python train.py --n_layer=15 --d_model=192 --n_head=9 --n_kv_head=9 --head_dim=32 --d_mlp=512 --vocab_size=4096 --activation="swiglu" --norm="rmsnorm" --norm_place="pre" --norm_eps=1e-06 --positions="rope" --rope_base=1000000.0 --rope_fraction=1.0 --qk_norm=false --attn_scale=0.177 --bias="all" --tie_embeddings=false --parallel_block=false --init="uniform" --init_std_qkv=0.0478 --init_std_o=0.00713 --init_std_up=0.0478 --init_std_down=0.00535 --optimizer="ademamix" --lr=0.000379 --beta1=0.9 --weight_decay=0.82 --lr_head=0.00524 --grad_clip=2.0 --warmup_steps=249 --schedule="cos" --final_lr_fraction=0.0 --batch_tokens=[16384, 32768, 65536] --seq_len=512 --doc_mask=true --train_tokens=205500000 --steps=5667 --dataset="wikipedia_en"
Each number is 200 + 20 x the weight over its row's rms, rounded and kept within 0 to 999. Layers, rows and columns count from 0. The size before them is the row's rms in percent of the matrix's.

# o: layer 7 attention output (transposed), 288x192, rms 0.0306, rows 45-63, columns 0-95
# v: layer 7 attention value, 288x192, rms 0.0425, rows 46-63, columns 0-95
# q: layer 7 attention query, 288x192, rms 0.0471, rows 64-81, columns 0-95
# k: layer 7 attention key, 288x192, rms 0.0461, rows 64-80, columns 0-95
o45,115,219,203,214,211,213,254,199,219,206,185,223,157,182,224,162,178,202,196,195,211,183,177,206,217,219,191,197,211,167,183,216,176,203,182,202,210,196,206,218,195,213,249,188,189,186,207,199,174,213,192,161,215,184,250,202,222,215,166,179,184,212,203,219,196,214,204,232,227,182,206,190,165,193,209,236,208,196,205,195,181,219,214,199,203,149,218,213,215,187,209,222,200,183,178,188,168
v46,107,197,179,227,232,164,174,183,207,197,205,256,226,205,170,203,227,188,180,189,196,230,160,230,229,190,187,209,247,211,195,177,225,194,201,218,194,206,194,215,153,201,180,210,213,240,205,230,229,218,204,191,180,194,211,201,217,182,218,196,187,180,179,189,207,197,220,215,176,206,206,172,195,201,204,174,208,188,201,192,176,216,194,170,200,186,204,208,198,210,219,187,194,180,207,199,193
o46,109,172,203,259,202,197,226,216,196,191,216,184,211,240,173,209,234,200,176,218,223,193,209,187,203,177,199,208,223,202,182,186,212,191,203,186,188,248,185,224,193,198,218,162,219,219,184,207,214,189,199,206,196,205,199,191,208,184,214,202,194,207,203,179,196,226,220,174,233,193,194,164,220,211,190,211,204,226,215,231,201,202,155,241,194,180,200,239,208,216,190,181,191,233,212,178,206
v47,116,185,238,234,211,208,209,200,179,252,198,188,180,172,184,218,207,201,195,219,190,166,189,189,182,183,219,200,199,198,192,192,191,188,195,204,190,209,213,212,240,172,220,192,239,227,182,204,180,217,190,133,209,204,195,166,193,190,213,222,183,167,168,181,218,187,177,187,215,205,232,166,214,200,220,193,212,157,199,200,218,215,202,201,187,221,182,208,210,221,204,188,229,221,159,155,203
o47,114,188,207,219,207,185,174,189,213,252,231,200,172,162,207,176,172,200,244,194,219,188,219,196,202,215,183,214,199,199,177,193,195,166,187,197,228,220,200,200,193,168,219,160,228,222,181,192,177,278,215,193,200,216,194,185,215,174,219,220,196,189,174,177,184,216,192,174,197,198,190,199,217,192,190,186,217,162,203,189,213,206,164,203,177,156,219,148,178,218,204,223,198,213,198,212,174
v48,108,219,236,234,209,209,195,225,224,229,215,190,204,221,198,199,222,202,203,202,184,203,213,212,210,211,198,239,207,208,143,195,243,191,180,184,175,170,178,180,184,194,187,193,243,185,183,218,211,195,201,148,230,193,186,204,219,217,227,230,213,171,185,168,186,181,212,212,220,206,213,194,196,176,228,220,183,176,215,209,200,167,198,203,243,223,206,151,221,188,198,179,244,198,175,210,209
o48,106,195,209,194,182,182,187,188,214,214,205,203,194,194,191,165,200,163,231,204,223,220,193,205,197,205,174,197,229,234,148,189,173,174,159,205,239,189,197,218,212,195,232,166,214,216,191,206,182,228,227,173,203,179,202,194,231,202,226,255,235,211,194,206,185,220,203,219,213,170,183,194,230,177,227,221,207,198,145,197,214,184,197,235,159,166,217,190,215,199,211,231,200,204,209,194,210
v49,113,176,194,218,231,208,205,194,241,210,210,202,210,208,200,185,179,200,181,218,165,201,212,211,190,194,210,185,206,186,202,239,197,195,201,195,231,158,209,213,182,190,223,198,221,171,232,199,241,202,189,200,140,208,220,184,208,171,228,208,214,205,181,192,199,211,233,201,189,188,214,199,216,196,197,213,181,202,181,194,195,185,218,166,201,191,181,213,245,236,204,189,212,228,158,187,222
o49,112,211,209,221,215,200,229,212,226,209,198,178,215,213,207,200,188,199,177,179,198,190,207,185,222,240,191,181,185,225,177,206,204,192,206,202,196,240,189,205,177,175,235,231,216,189,185,218,221,224,204,179,196,196,207,188,238,193,224,202,205,194,191,178,174,194,230,191,227,195,199,204,195,192,180,236,191,203,198,194,210,198,180,213,192,232,169,230,237,185,167,198,222,205,175,209,202
v50,120,199,184,195,171,177,150,166,196,170,172,174,212,206,225,200,202,204,219,216,214,213,209,194,202,229,180,226,199,221,204,195,210,213,191,195,215,183,206,189,185,189,172,205,246,218,167,215,193,242,197,203,201,224,178,171,199,181,211,231,188,189,215,187,209,207,203,152,176,188,213,230,193,218,205,230,203,185,212,211,215,195,225,219,165,223,185,216,184,191,202,237,159,192,204,209,199
o50,112,224,195,157,186,192,144,178,254,181,244,198,188,214,182,181,190,222,208,214,162,218,210,206,175,225,186,234,193,237,195,204,190,215,197,182,202,194,190,170,194,208,158,195,196,209,216,214,211,229,196,207,195,227,202,187,198,196,242,214,198,221,189,197,217,213,183,174,186,189,238,247,162,192,238,168,188,175,153,192,201,196,184,190,237,218,134,189,185,188,217,180,182,232,172,192,211
v51,120,196,192,213,164,217,211,209,209,162,233,190,188,191,216,224,201,206,185,215,213,191,167,193,215,194,208,203,195,207,204,216,182,201,177,186,188,208,167,176,236,216,191,197,200,181,214,171,197,178,196,213,208,161,184,198,208,183,201,174,191,223,202,215,169,213,195,181,197,175,193,168,223,211,194,209,207,226,186,243,183,240,207,195,214,165,201,194,182,185,187,191,161,223,216,220,158
o51,123,199,187,192,190,176,195,209,156,144,190,242,212,198,224,223,223,209,201,167,199,214,218,194,185,186,219,203,225,192,235,203,211,194,199,170,185,193,175,218,239,223,191,160,199,187,186,226,205,168,231,209,210,207,179,211,182,187,182,200,203,224,206,229,216,200,181,201,168,197,160,215,228,222,206,184,215,211,197,210,184,177,207,218,198,201,231,206,206,154,184,208,201,207,220,201,193
v52,124,208,214,207,177,202,209,216,164,224,164,196,197,181,204,236,193,224,171,169,236,155,191,203,196,204,185,208,210,174,217,217,191,211,209,177,179,190,200,197,211,194,205,187,196,181,218,212,187,226,189,149,229,204,198,193,190,246,195,197,193,174,205,192,188,160,170,225,165,226,185,203,192,199,189,188,235,176,221,170,230,180,181,209,189,213,226,202,231,226,185,223,197,199,197,185,214
o52,126,224,220,201,234,188,225,210,191,226,181,213,156,182,207,197,197,176,198,181,213,217,184,211,194,186,178,217,207,183,207,226,176,200,191,217,211,195,212,220,189,192,231,201,212,204,213,188,177,241,186,176,201,196,250,223,194,228,189,187,180,202,190,181,181,199,166,228,191,195,213,153,163,212,173,189,199,166,220,172,195,218,212,141,195,193,243,170,194,235,226,211,202,193,190,176,182
v53,108,204,214,200,186,201,194,198,201,230,173,222,193,214,185,177,202,180,188,189,214,193,203,200,193,191,186,178,196,195,239,208,199,239,242,222,204,170,203,234,185,221,190,196,202,217,166,223,182,236,212,179,199,197,207,172,191,183,207,182,199,206,197,216,233,177,183,218,173,232,172,178,198,232,220,194,168,163,188,240,188,222,219,168,186,213,182,179,201,207,188,215,169,208,211,161,168
o53,112,214,192,245,210,208,198,219,187,206,228,196,203,224,191,207,198,213,177,207,175,173,203,187,201,201,201,216,171,219,245,214,233,231,227,171,157,229,200,194,205,208,180,191,210,195,193,190,197,218,227,204,184,201,220,167,181,177,181,201,189,202,191,189,217,198,206,154,189,233,217,232,128,201,185,212,171,207,217,194,236,221,184,173,240,250,192,163,171,199,193,182,233,199,202,201,192
v54,107,214,213,181,156,208,174,180,214,196,195,175,166,171,187,193,185,177,225,188,206,233,228,218,201,207,202,191,180,182,181,187,183,175,183,200,215,196,178,194,216,206,205,209,194,170,208,196,190,201,177,231,238,192,180,194,194,215,204,234,186,221,197,179,209,224,184,208,214,168,210,229,211,195,230,225,203,165,189,197,221,186,186,227,178,186,206,213,170,200,217,200,225,201,206,203,218
o54,108,210,174,156,150,194,179,158,214,203,193,218,196,168,229,182,202,215,221,197,202,202,210,219,215,207,223,202,210,201,192,201,193,198,186,214,220,136,207,191,217,197,191,224,154,203,223,173,190,209,206,205,243,186,183,198,183,225,184,215,190,165,202,229,216,201,205,222,182,208,216,223,214,209,251,175,207,203,185,233,185,196,210,187,174,172,246,175,178,221,220,223,194,213,185,192,188
v55,114,216,214,174,202,189,208,198,226,202,203,224,204,214,196,199,212,214,176,204,194,207,180,233,223,221,174,212,192,183,192,200,190,236,183,220,203,206,215,206,172,183,237,191,180,184,208,221,234,222,218,198,190,175,191,237,188,197,194,188,220,221,210,232,185,199,219,192,203,240,180,188,176,242,193,174,177,242,225,197,158,213,181,176,205,200,189,180,199,223,202,203,195,200,201,206,187
o55,115,204,186,228,211,204,265,230,178,182,214,187,242,201,179,208,210,181,163,220,178,204,202,165,221,129,214,187,205,195,206,186,222,225,211,195,199,225,193,223,217,205,212,198,201,199,212,218,222,160,191,214,183,186,233,217,200,187,206,178,221,182,203,200,168,211,197,169,221,187,192,196,181,192,213,195,195,253,229,202,210,163,198,236,211,206,204,242,200,195,211,190,193,177,205,194,223
v56,105,189,197,150,195,212,210,190,200,193,207,162,218,155,213,174,202,195,206,228,175,170,188,188,203,197,241,162,180,201,160,205,153,156,189,170,204,210,230,199,216,180,230,202,238,243,221,191,219,206,182,216,167,226,204,208,187,170,181,224,195,211,187,241,208,209,223,168,236,167,211,219,201,203,193,212,191,213,214,172,195,216,200,211,198,188,203,211,199,213,233,219,192,220,239,204,213
o56,114,181,188,178,183,223,170,212,211,205,181,194,219,186,215,188,148,237,232,187,162,186,215,213,230,197,198,195,171,202,192,177,201,217,210,207,205,175,224,166,193,151,166,205,180,199,205,212,209,196,197,174,190,207,183,206,222,171,205,185,203,161,187,210,201,223,196,189,199,182,203,234,192,204,216,196,197,184,181,208,160,183,207,205,203,171,198,197,189,175,205,231,185,197,144,231,204
v57,114,183,204,194,198,208,197,241,188,196,202,235,212,149,211,230,220,220,225,177,185,190,232,219,213,198,180,224,210,165,211,226,197,165,217,203,240,187,230,193,208,162,212,210,195,220,212,211,195,236,205,204,178,242,218,195,210,195,175,209,180,173,216,192,200,203,215,175,159,218,193,166,178,180,181,213,198,213,207,217,203,158,188,188,183,154,197,202,225,240,209,221,210,190,198,205,197
o57,117,208,207,211,212,179,226,220,231,171,192,196,206,200,186,190,169,214,199,168,204,211,191,199,240,211,188,213,175,177,190,194,215,228,216,224,192,224,215,193,155,184,216,204,215,188,209,195,187,229,190,175,207,192,203,203,210,202,214,189,193,184,193,169,185,196,176,205,232,191,231,167,114,213,172,213,177,170,208,178,221,207,199,174,203,236,178,217,188,204,216,186,168,208,164,188,220
v58,119,232,221,191,209,194,195,150,188,195,195,225,217,248,205,180,205,219,149,185,219,182,180,205,183,188,178,201,185,218,200,183,202,218,187,191,204,180,188,218,164,198,215,197,198,190,207,211,195,221,189,176,205,147,217,181,236,185,227,204,207,201,202,209,203,210,167,202,199,202,180,184,171,227,227,211,201,194,170,205,194,208,183,189,217,243,204,194,227,177,222,229,184,197,209,211,212
o58,123,214,210,206,239,238,245,191,199,235,207,216,205,218,172,234,204,176,187,208,209,185,187,210,181,183,205,211,219,197,184,199,180,202,190,195,227,174,197,232,219,193,231,234,206,204,215,188,190,192,203,206,175,210,218,197,209,220,157,216,208,187,208,209,173,233,217,180,205,193,201,218,204,185,207,195,164,212,185,208,201,190,192,179,186,151,202,175,227,247,215,185,247,181,221,167,174
v59,125,197,202,187,209,186,174,214,231,175,220,222,204,198,190,160,198,216,197,221,197,194,229,189,222,206,194,205,210,222,193,200,226,241,234,180,186,154,169,183,164,181,162,192,180,206,229,214,225,217,207,189,159,239,196,224,225,177,186,175,207,211,172,228,194,182,208,221,204,211,207,207,199,178,203,216,196,233,184,244,165,217,221,169,217,196,158,188,194,187,201,184,218,195,187,193,213
o59,127,203,229,233,190,186,184,213,212,146,239,214,225,206,198,170,212,204,170,200,211,194,213,170,214,204,181,200,199,241,183,176,208,210,211,144,175,214,176,205,208,197,187,217,219,205,194,209,219,168,220,193,179,188,215,186,204,191,190,185,211,166,206,176,199,214,200,196,227,200,207,211,175,196,203,222,186,212,181,201,219,187,168,203,210,243,156,182,229,187,198,222,196,203,201,206,231
v60,107,168,237,211,207,168,199,229,227,184,183,231,208,180,201,210,202,197,182,184,218,199,213,201,221,186,221,195,214,220,195,205,213,201,191,232,192,211,181,243,189,214,174,213,224,208,219,176,217,201,200,202,197,192,211,183,210,159,210,218,209,188,182,214,194,201,225,172,209,184,202,196,188,216,211,188,196,188,190,249,195,235,177,183,186,217,206,199,176,199,217,210,202,199,197,180,171
o60,111,204,200,224,185,183,235,218,189,197,193,187,208,239,203,228,191,227,200,211,177,192,203,171,200,230,232,219,176,231,231,204,217,214,220,191,179,267,198,214,201,194,149,207,224,230,172,173,209,157,227,220,188,201,144,176,210,190,194,218,201,200,201,193,214,208,209,144,211,214,207,202,232,198,190,196,171,232,185,224,219,216,195,219,223,240,205,229,201,219,184,199,213,202,223,201,210
v61,121,221,182,186,184,210,200,206,229,182,185,211,205,223,195,224,234,213,207,198,188,246,197,222,193,233,221,233,158,196,179,191,171,170,200,234,227,195,226,190,202,216,205,237,196,218,182,196,257,211,200,154,219,169,203,210,193,213,226,203,197,186,189,203,215,242,176,215,187,232,184,189,204,218,152,209,185,212,171,196,183,208,203,191,169,212,223,227,209,191,190,198,139,183,195,220,235
o61,128,240,200,209,236,221,239,192,196,195,205,194,188,203,159,196,206,195,212,214,228,227,175,231,204,213,221,216,179,152,191,196,189,189,191,222,221,233,195,213,202,231,231,185,162,205,237,216,225,192,191,201,190,190,207,209,184,230,238,190,206,218,204,220,204,254,229,189,197,197,234,188,171,197,178,193,161,209,204,206,211,211,226,222,213,216,202,192,196,205,185,189,195,153,191,207,200
v62,113,237,193,217,225,194,168,170,211,202,161,197,204,214,203,187,181,206,184,218,191,174,230,173,204,216,229,215,189,185,218,173,238,215,228,185,227,179,179,215,202,208,184,213,211,185,190,197,193,229,200,195,183,225,177,182,210,186,207,200,168,175,192,181,208,187,193,198,204,201,217,221,205,225,198,212,162,216,196,241,211,166,223,186,219,187,189,255,161,177,185,205,196,182,185,172,230
o62,113,190,230,185,221,210,148,175,190,198,246,196,213,208,199,194,198,180,179,198,169,202,206,197,153,221,176,209,194,248,193,209,180,208,181,200,196,192,205,186,191,197,197,172,217,213,212,226,198,222,188,216,195,204,223,228,197,203,232,212,210,179,197,172,199,169,205,173,192,207,224,227,176,183,179,194,184,199,190,191,191,192,206,186,212,237,154,207,219,203,212,221,189,212,215,175,259
v63,123,224,221,227,203,175,160,196,221,160,206,214,215,214,216,201,188,196,189,202,214,219,179,203,142,213,194,184,197,230,174,179,179,222,171,221,197,213,196,227,198,213,200,190,181,235,163,203,222,208,200,210,210,186,202,181,209,188,204,204,214,197,205,212,217,231,162,175,192,216,196,191,212,233,222,193,210,189,174,232,177,220,192,224,152,235,199,182,181,184,220,169,186,195,180,175,198
o63,124,213,211,155,227,218,164,186,159,223,186,195,194,225,205,219,210,207,191,230,218,189,201,210,164,207,214,207,215,195,198,205,213,194,178,157,199,199,177,214,216,248,216,196,211,190,205,213,208,172,214,227,182,206,164,154,205,211,224,216,202,233,208,228,232,222,232,190,200,202,197,232,214,214,222,193,176,183,156,205,209,207,188,220,205,209,184,192,204,151,204,175,203,191,200,179,196
q64,077,193,223,206,194,216,217,215,212,203,225,230,220,238,204,172,207,220,224,201,171,184,164,212,183,165,186,210,206,175,198,221,180,217,188,183,214,181,187,223,208,202,198,190,207,206,195,189,164,202,154,191,214,154,209,207,202,154,165,181,219,168,157,185,179,231,214,195,227,198,198,188,198,206,175,215,178,186,198,193,173,207,189,191,194,217,227,205,204,197,215,174,186,212,218,226,217
k64,108,199,162,190,219,197,182,220,210,206,212,171,189,200,194,222,221,188,195,170,211,188,184,203,217,223,230,197,175,192,213,168,178,194,197,195,182,188,201,188,194,176,185,207,210,172,191,201,193,230,232,159,231,227,199,221,157,213,187,190,193,209,216,199,196,200,192,236,221,200,209,171,182,215,188,249,210,186,189,196,204,184,221,182,191,201,171,169,183,198,185,203,222,209,169,231,222
q65,121,179,230,198,188,190,202,208,207,211,188,226,190,233,185,234,208,201,224,169,196,213,199,196,223,229,210,210,224,209,205,170,199,201,201,200,211,174,206,206,175,193,224,216,175,198,190,208,180,220,205,206,212,222,182,195,209,240,211,176,238,196,195,184,208,209,221,225,160,195,231,206,216,188,235,211,197,234,205,184,195,207,199,205,235,206,222,164,211,216,155,188,210,206,149,216,200
k65,105,187,197,190,149,239,217,208,199,186,192,208,174,167,188,188,200,222,205,230,215,217,254,183,212,178,202,221,223,200,162,232,232,190,194,206,202,204,198,202,199,213,225,173,206,201,174,185,215,197,205,228,194,194,213,196,232,190,163,207,212,193,220,193,205,177,214,223,192,177,201,201,211,238,220,208,196,169,209,208,186,221,176,201,178,202,232,219,202,189,214,183,185,176,185,173,183
q66,106,184,196,174,210,204,195,192,201,209,203,164,211,199,200,176,226,206,203,227,208,192,203,225,217,198,165,159,188,197,177,201,194,175,221,196,226,202,184,232,214,196,213,182,201,197,188,207,208,191,190,218,180,211,195,189,194,160,200,214,213,230,166,195,203,232,179,171,188,188,192,192,215,222,180,208,214,187,196,215,182,184,212,228,182,171,222,233,197,185,198,211,147,205,235,176,220
k66,100,167,141,188,215,201,208,169,206,176,211,194,203,206,187,203,210,175,209,188,218,180,187,156,214,201,226,228,153,206,194,193,179,214,175,181,208,195,203,202,162,228,195,228,217,167,199,200,226,236,182,193,209,186,185,208,175,227,192,179,184,179,220,187,211,198,206,228,249,187,208,202,223,226,145,231,218,202,146,158,197,182,194,171,217,180,188,181,201,192,188,194,205,209,194,224,235
q67,095,194,212,217,195,183,233,211,205,165,198,229,188,207,170,218,212,200,216,177,180,207,218,217,187,191,210,218,214,178,186,176,194,188,209,209,142,174,170,237,185,190,231,247,206,152,185,219,183,190,209,175,219,201,178,187,187,193,194,190,246,204,224,193,146,212,204,216,193,198,171,185,223,212,233,209,185,197,171,191,201,185,213,207,206,214,205,193,201,221,182,221,195,216,192,180,182
k67,095,183,195,183,176,230,224,176,208,221,190,221,185,250,207,161,187,219,221,230,203,216,201,207,197,198,164,204,181,202,234,237,225,194,208,243,197,187,207,181,218,198,191,169,202,194,197,227,190,188,201,237,152,223,220,167,215,154,203,241,208,193,182,198,197,182,220,153,195,159,211,188,217,226,200,178,191,195,192,234,171,214,188,213,218,213,199,221,207,199,225,209,167,188,226,190,201
q68,097,184,212,191,205,217,207,220,224,156,168,232,209,207,196,222,167,191,230,192,176,210,251,211,218,226,226,210,218,178,208,179,187,180,191,213,198,198,202,199,192,181,211,214,179,176,159,238,192,212,186,200,231,218,160,212,204,169,219,227,231,228,167,207,171,221,181,210,166,207,198,215,212,192,221,209,205,231,184,183,221,168,230,204,171,179,222,181,197,193,206,202,209,174,208,179,225
k68,110,186,224,146,156,227,175,206,220,181,207,211,225,227,172,158,199,211,249,223,202,201,195,222,225,181,208,168,190,219,204,205,152,187,221,225,213,220,196,223,179,217,194,196,210,200,210,220,203,176,188,215,163,204,198,203,232,177,207,204,230,197,223,211,196,245,202,157,214,199,200,195,197,221,231,180,191,185,236,214,197,236,188,215,208,192,202,243,189,204,200,220,164,191,214,177,210
q69,103,182,236,195,221,200,188,208,197,158,178,190,218,181,206,196,209,176,165,190,169,198,214,164,193,195,225,178,217,188,224,199,206,165,195,195,217,174,214,205,183,179,211,240,206,199,223,224,178,166,213,197,209,181,195,213,205,207,196,177,237,176,232,220,181,205,229,207,181,198,180,182,198,200,227,183,202,210,171,194,191,204,220,184,203,205,196,201,227,195,175,185,239,171,193,181,209
k69,093,217,244,184,211,191,243,201,204,176,201,251,214,240,231,204,195,187,201,237,185,178,185,233,213,223,182,194,209,187,214,189,180,211,206,202,218,216,207,208,223,220,203,165,200,209,200,238,197,192,188,195,171,198,214,208,212,176,192,217,207,146,197,224,160,196,192,216,172,206,187,200,184,225,214,203,195,178,245,209,193,220,194,196,174,233,211,163,216,174,173,218,207,241,207,213,189
q70,100,183,203,211,160,199,183,197,173,214,211,222,158,181,217,176,159,215,244,230,192,202,226,187,217,243,187,226,200,171,173,208,204,173,220,208,200,200,194,179,190,174,178,161,215,195,187,185,179,197,176,203,202,195,168,189,196,160,207,262,176,233,196,167,210,218,169,174,197,222,202,203,190,187,215,226,203,216,226,195,227,172,216,230,176,164,209,173,207,208,212,203,173,219,212,220,214
k70,115,199,226,202,195,219,215,212,217,205,199,199,209,246,198,155,203,193,167,189,213,223,146,212,227,174,198,200,194,213,189,202,183,213,221,208,194,198,232,263,195,191,178,179,237,209,210,232,199,190,215,207,184,224,208,220,211,203,214,225,220,171,235,199,184,199,174,195,210,200,190,168,186,245,202,221,228,211,214,193,195,221,185,207,227,243,194,221,203,188,224,215,209,207,190,177,195
q71,105,180,201,207,233,251,178,215,213,179,186,246,165,171,211,194,182,170,196,199,180,190,230,225,202,223,239,190,223,199,209,199,186,170,202,211,204,202,204,172,181,216,198,222,187,191,212,220,213,156,186,193,216,196,185,216,205,216,213,198,205,186,198,184,204,203,185,198,184,188,188,223,234,189,189,239,211,217,210,167,195,141,198,191,191,196,188,234,208,197,184,217,208,193,187,187,204
k71,089,185,189,202,204,194,192,201,186,194,206,217,211,212,185,189,207,236,210,199,207,215,201,214,205,207,182,213,228,189,162,185,211,200,204,224,205,196,183,241,219,204,186,195,218,208,234,240,199,193,202,165,218,192,185,204,205,195,197,229,234,193,198,201,191,199,186,222,211,227,204,190,169,206,221,218,214,201,226,176,195,203,171,199,221,222,201,208,249,187,173,252,186,214,167,213,160
q72,105,182,219,189,188,194,195,200,202,227,209,167,192,184,205,160,205,226,216,206,183,210,200,200,258,216,179,213,180,206,193,193,185,191,206,224,187,213,196,200,184,174,180,194,178,217,215,194,170,195,171,222,209,215,163,159,236,190,184,199,175,202,178,186,211,215,208,183,179,206,190,240,214,173,214,205,203,207,210,253,226,179,232,226,183,194,188,219,179,211,234,214,179,195,217,217,185
k72,135,184,189,183,223,200,237,230,196,195,199,220,207,206,229,194,242,187,164,201,193,210,167,170,237,182,176,170,196,193,206,198,189,234,230,237,201,216,216,226,208,201,199,177,237,223,195,219,211,183,172,201,220,202,213,223,203,197,205,249,219,178,207,167,172,231,195,209,227,210,175,174,192,231,182,245,197,205,253,229,184,200,187,225,201,224,220,234,209,180,216,224,192,184,182,193,200
q73,127,185,201,196,227,207,198,217,206,184,165,201,170,202,218,203,183,201,229,190,191,195,230,198,197,236,246,188,209,203,204,182,204,176,206,224,206,202,203,186,171,201,179,197,198,168,198,253,208,168,200,201,187,205,206,181,242,187,201,209,204,202,218,185,201,216,170,196,198,162,209,204,216,175,204,239,201,190,201,194,196,181,218,198,210,181,182,215,210,182,171,240,221,204,178,183,212
k73,090,209,230,205,200,193,206,217,215,228,194,200,171,186,175,216,181,249,177,211,192,231,229,169,221,174,199,201,240,202,185,191,238,183,219,189,203,215,234,223,182,186,181,178,217,197,224,207,209,184,201,216,226,208,202,188,194,219,181,220,216,178,212,182,221,162,175,173,193,219,172,222,217,176,204,191,213,188,200,207,208,194,193,212,227,222,180,187,236,211,184,231,189,183,195,211,194
q74,118,213,186,206,207,172,216,195,222,187,208,198,263,187,194,229,195,152,211,220,220,180,171,194,170,214,218,202,196,198,196,190,206,213,187,178,231,217,200,220,213,219,211,198,199,207,218,175,229,225,209,179,236,177,201,214,165,202,220,166,193,203,217,228,205,184,210,191,222,192,222,184,200,212,163,184,193,201,186,201,205,220,206,214,188,216,200,203,251,220,234,184,201,213,205,131,224
k74,109,204,193,167,197,192,180,157,196,194,235,204,218,220,189,201,187,196,221,212,185,162,206,236,175,207,207,214,203,241,233,219,208,178,162,183,204,208,210,154,189,229,195,185,173,214,170,199,210,227,220,229,174,212,195,203,175,206,197,182,229,199,158,240,216,185,224,195,211,182,223,229,202,211,213,194,203,186,163,189,218,199,181,191,237,182,181,181,158,164,209,164,208,238,219,186,214
q75,103,203,201,208,187,179,200,183,200,191,230,206,247,223,169,167,215,187,202,205,210,170,180,195,192,190,191,215,204,187,170,171,215,241,230,192,179,177,178,215,210,195,223,214,238,208,212,192,183,190,192,210,179,189,217,208,189,185,188,192,224,228,181,213,221,183,181,179,229,190,202,209,190,188,188,168,176,200,196,165,206,219,173,221,194,196,179,214,150,168,197,205,212,199,230,218,201
k75,098,210,227,198,194,203,210,184,214,192,206,208,201,194,251,150,224,207,202,190,218,220,207,214,197,157,180,204,158,215,182,241,186,205,203,222,166,176,174,207,168,191,153,208,198,190,208,213,217,236,213,163,174,181,154,225,222,208,217,222,195,219,177,181,170,217,194,216,216,175,186,204,223,211,208,215,194,166,186,196,196,198,200,180,180,203,207,238,196,218,231,207,212,227,193,142,233
q76,121,195,195,195,213,198,219,189,181,204,221,171,240,192,182,202,202,196,190,188,227,186,199,199,184,178,179,180,165,219,195,193,183,204,213,170,211,199,196,213,232,198,238,203,207,193,166,163,179,193,203,188,218,194,212,179,166,204,200,194,221,192,153,199,222,184,171,175,194,197,235,206,207,228,200,167,158,181,222,201,200,193,187,222,176,190,238,198,182,213,206,196,195,203,224,196,214
k76,079,200,183,198,205,222,181,204,184,220,190,222,191,206,205,167,192,215,185,196,176,173,198,243,197,203,207,210,199,258,213,203,168,211,201,179,168,201,192,193,230,199,185,166,210,215,199,192,215,241,183,253,168,197,184,211,211,173,178,202,213,236,150,217,213,202,204,192,232,231,183,196,215,233,216,165,187,211,175,209,233,186,181,184,207,196,222,174,177,167,208,205,172,234,227,193,229
q77,098,216,235,197,206,179,167,198,199,210,169,179,163,213,217,195,195,217,219,221,185,233,219,205,218,216,187,207,174,200,209,208,166,233,227,185,192,188,173,201,185,182,172,190,189,222,177,205,169,186,176,189,167,233,169,215,223,169,180,197,177,224,170,151,227,192,203,151,211,213,213,225,189,163,194,202,183,199,204,212,217,183,210,219,210,185,187,179,157,174,219,200,199,183,188,222,189
k77,117,181,205,199,220,186,199,198,206,193,182,198,229,194,207,160,194,228,189,205,221,241,203,174,222,198,181,190,200,163,174,180,208,220,227,237,190,200,205,237,200,197,185,175,240,206,239,232,228,193,202,206,198,184,217,203,220,185,213,228,200,184,204,188,165,202,178,195,204,212,193,199,198,221,167,252,202,209,234,209,196,206,212,194,165,217,189,259,207,228,207,263,198,192,162,233,166
q78,120,184,221,221,218,207,194,198,183,196,212,210,215,205,214,216,185,189,201,200,229,178,170,180,196,182,166,189,224,203,191,180,192,219,167,218,179,197,170,237,235,207,227,193,201,209,189,194,213,221,195,222,231,159,197,203,213,193,203,211,182,206,211,179,244,181,207,217,248,226,208,166,220,233,175,192,182,186,215,158,187,221,165,205,189,221,205,202,220,181,204,210,195,184,188,202,193
k78,102,177,185,168,194,225,178,176,212,214,220,157,205,180,205,210,201,181,240,219,196,185,176,244,198,201,185,221,205,169,226,201,169,190,156,242,176,207,196,213,216,199,203,201,192,191,204,210,204,193,214,214,197,202,180,198,183,218,213,197,193,223,181,201,192,248,225,186,204,200,223,206,234,199,185,183,188,198,174,189,189,198,224,206,136,185,234,196,149,187,200,173,215,179,196,164,218
q79,112,202,200,184,190,198,193,194,209,216,201,168,165,182,218,192,190,223,200,178,210,224,201,191,235,193,189,189,176,207,235,207,211,203,201,181,166,189,236,186,192,206,204,202,197,230,228,192,162,202,176,204,200,211,198,193,202,209,183,205,187,185,163,179,190,188,212,175,201,206,205,214,164,173,219,192,230,224,197,226,212,205,232,171,226,191,203,179,177,181,228,190,239,193,201,217,166
k79,108,185,188,232,199,201,240,246,179,189,185,192,216,174,189,208,210,210,187,172,201,183,190,180,222,200,199,212,190,167,200,210,186,213,220,201,232,219,213,232,207,196,183,226,241,223,187,194,197,192,176,181,245,169,222,216,207,221,176,208,180,181,217,201,176,184,208,191,240,222,169,188,175,195,169,230,205,206,221,214,181,174,204,212,174,197,180,219,195,195,205,247,212,201,190,225,178
q80,106,215,206,187,178,190,204,193,188,247,213,199,221,218,197,205,213,201,210,192,185,179,194,193,203,184,221,181,225,201,215,197,169,206,219,162,240,212,208,192,216,202,239,178,209,183,218,207,178,206,189,212,188,231,201,168,182,229,215,178,217,216,160,220,201,230,220,197,218,168,212,198,177,172,259,226,150,197,195,207,196,183,214,191,216,170,219,234,200,186,212,254,184,184,215,187,190
k80,102,226,200,216,193,194,229,203,206,201,196,195,182,221,191,162,196,210,189,199,195,201,230,187,177,219,198,190,195,202,239,222,229,225,198,176,181,248,222,198,190,160,193,198,217,220,216,194,170,195,197,241,184,172,186,186,203,200,198,195,196,229,220,162,192,212,202,203,225,229,192,231,192,213,191,229,220,194,202,215,247,225,203,204,220,178,185,192,174,217,250,199,195,213,175,219,148
q81,102,190,206,209,182,190,179,215,213,215,250,228,180,223,211,189,210,232,229,189,198,201,195,197,196,226,191,215,206,195,154,211,207,214,184,199,194,172,210,210,183,201,177,223,201,230,212,207,162,203,235,152,192,206,212,216,211,203,197,197,204,234,188,201,193,178,209,185,197,184,226,185,217,169,185,189,194,208,168,174,177,168,206,194,215,164,203,184,188,166,233,191,230,202,203,225,217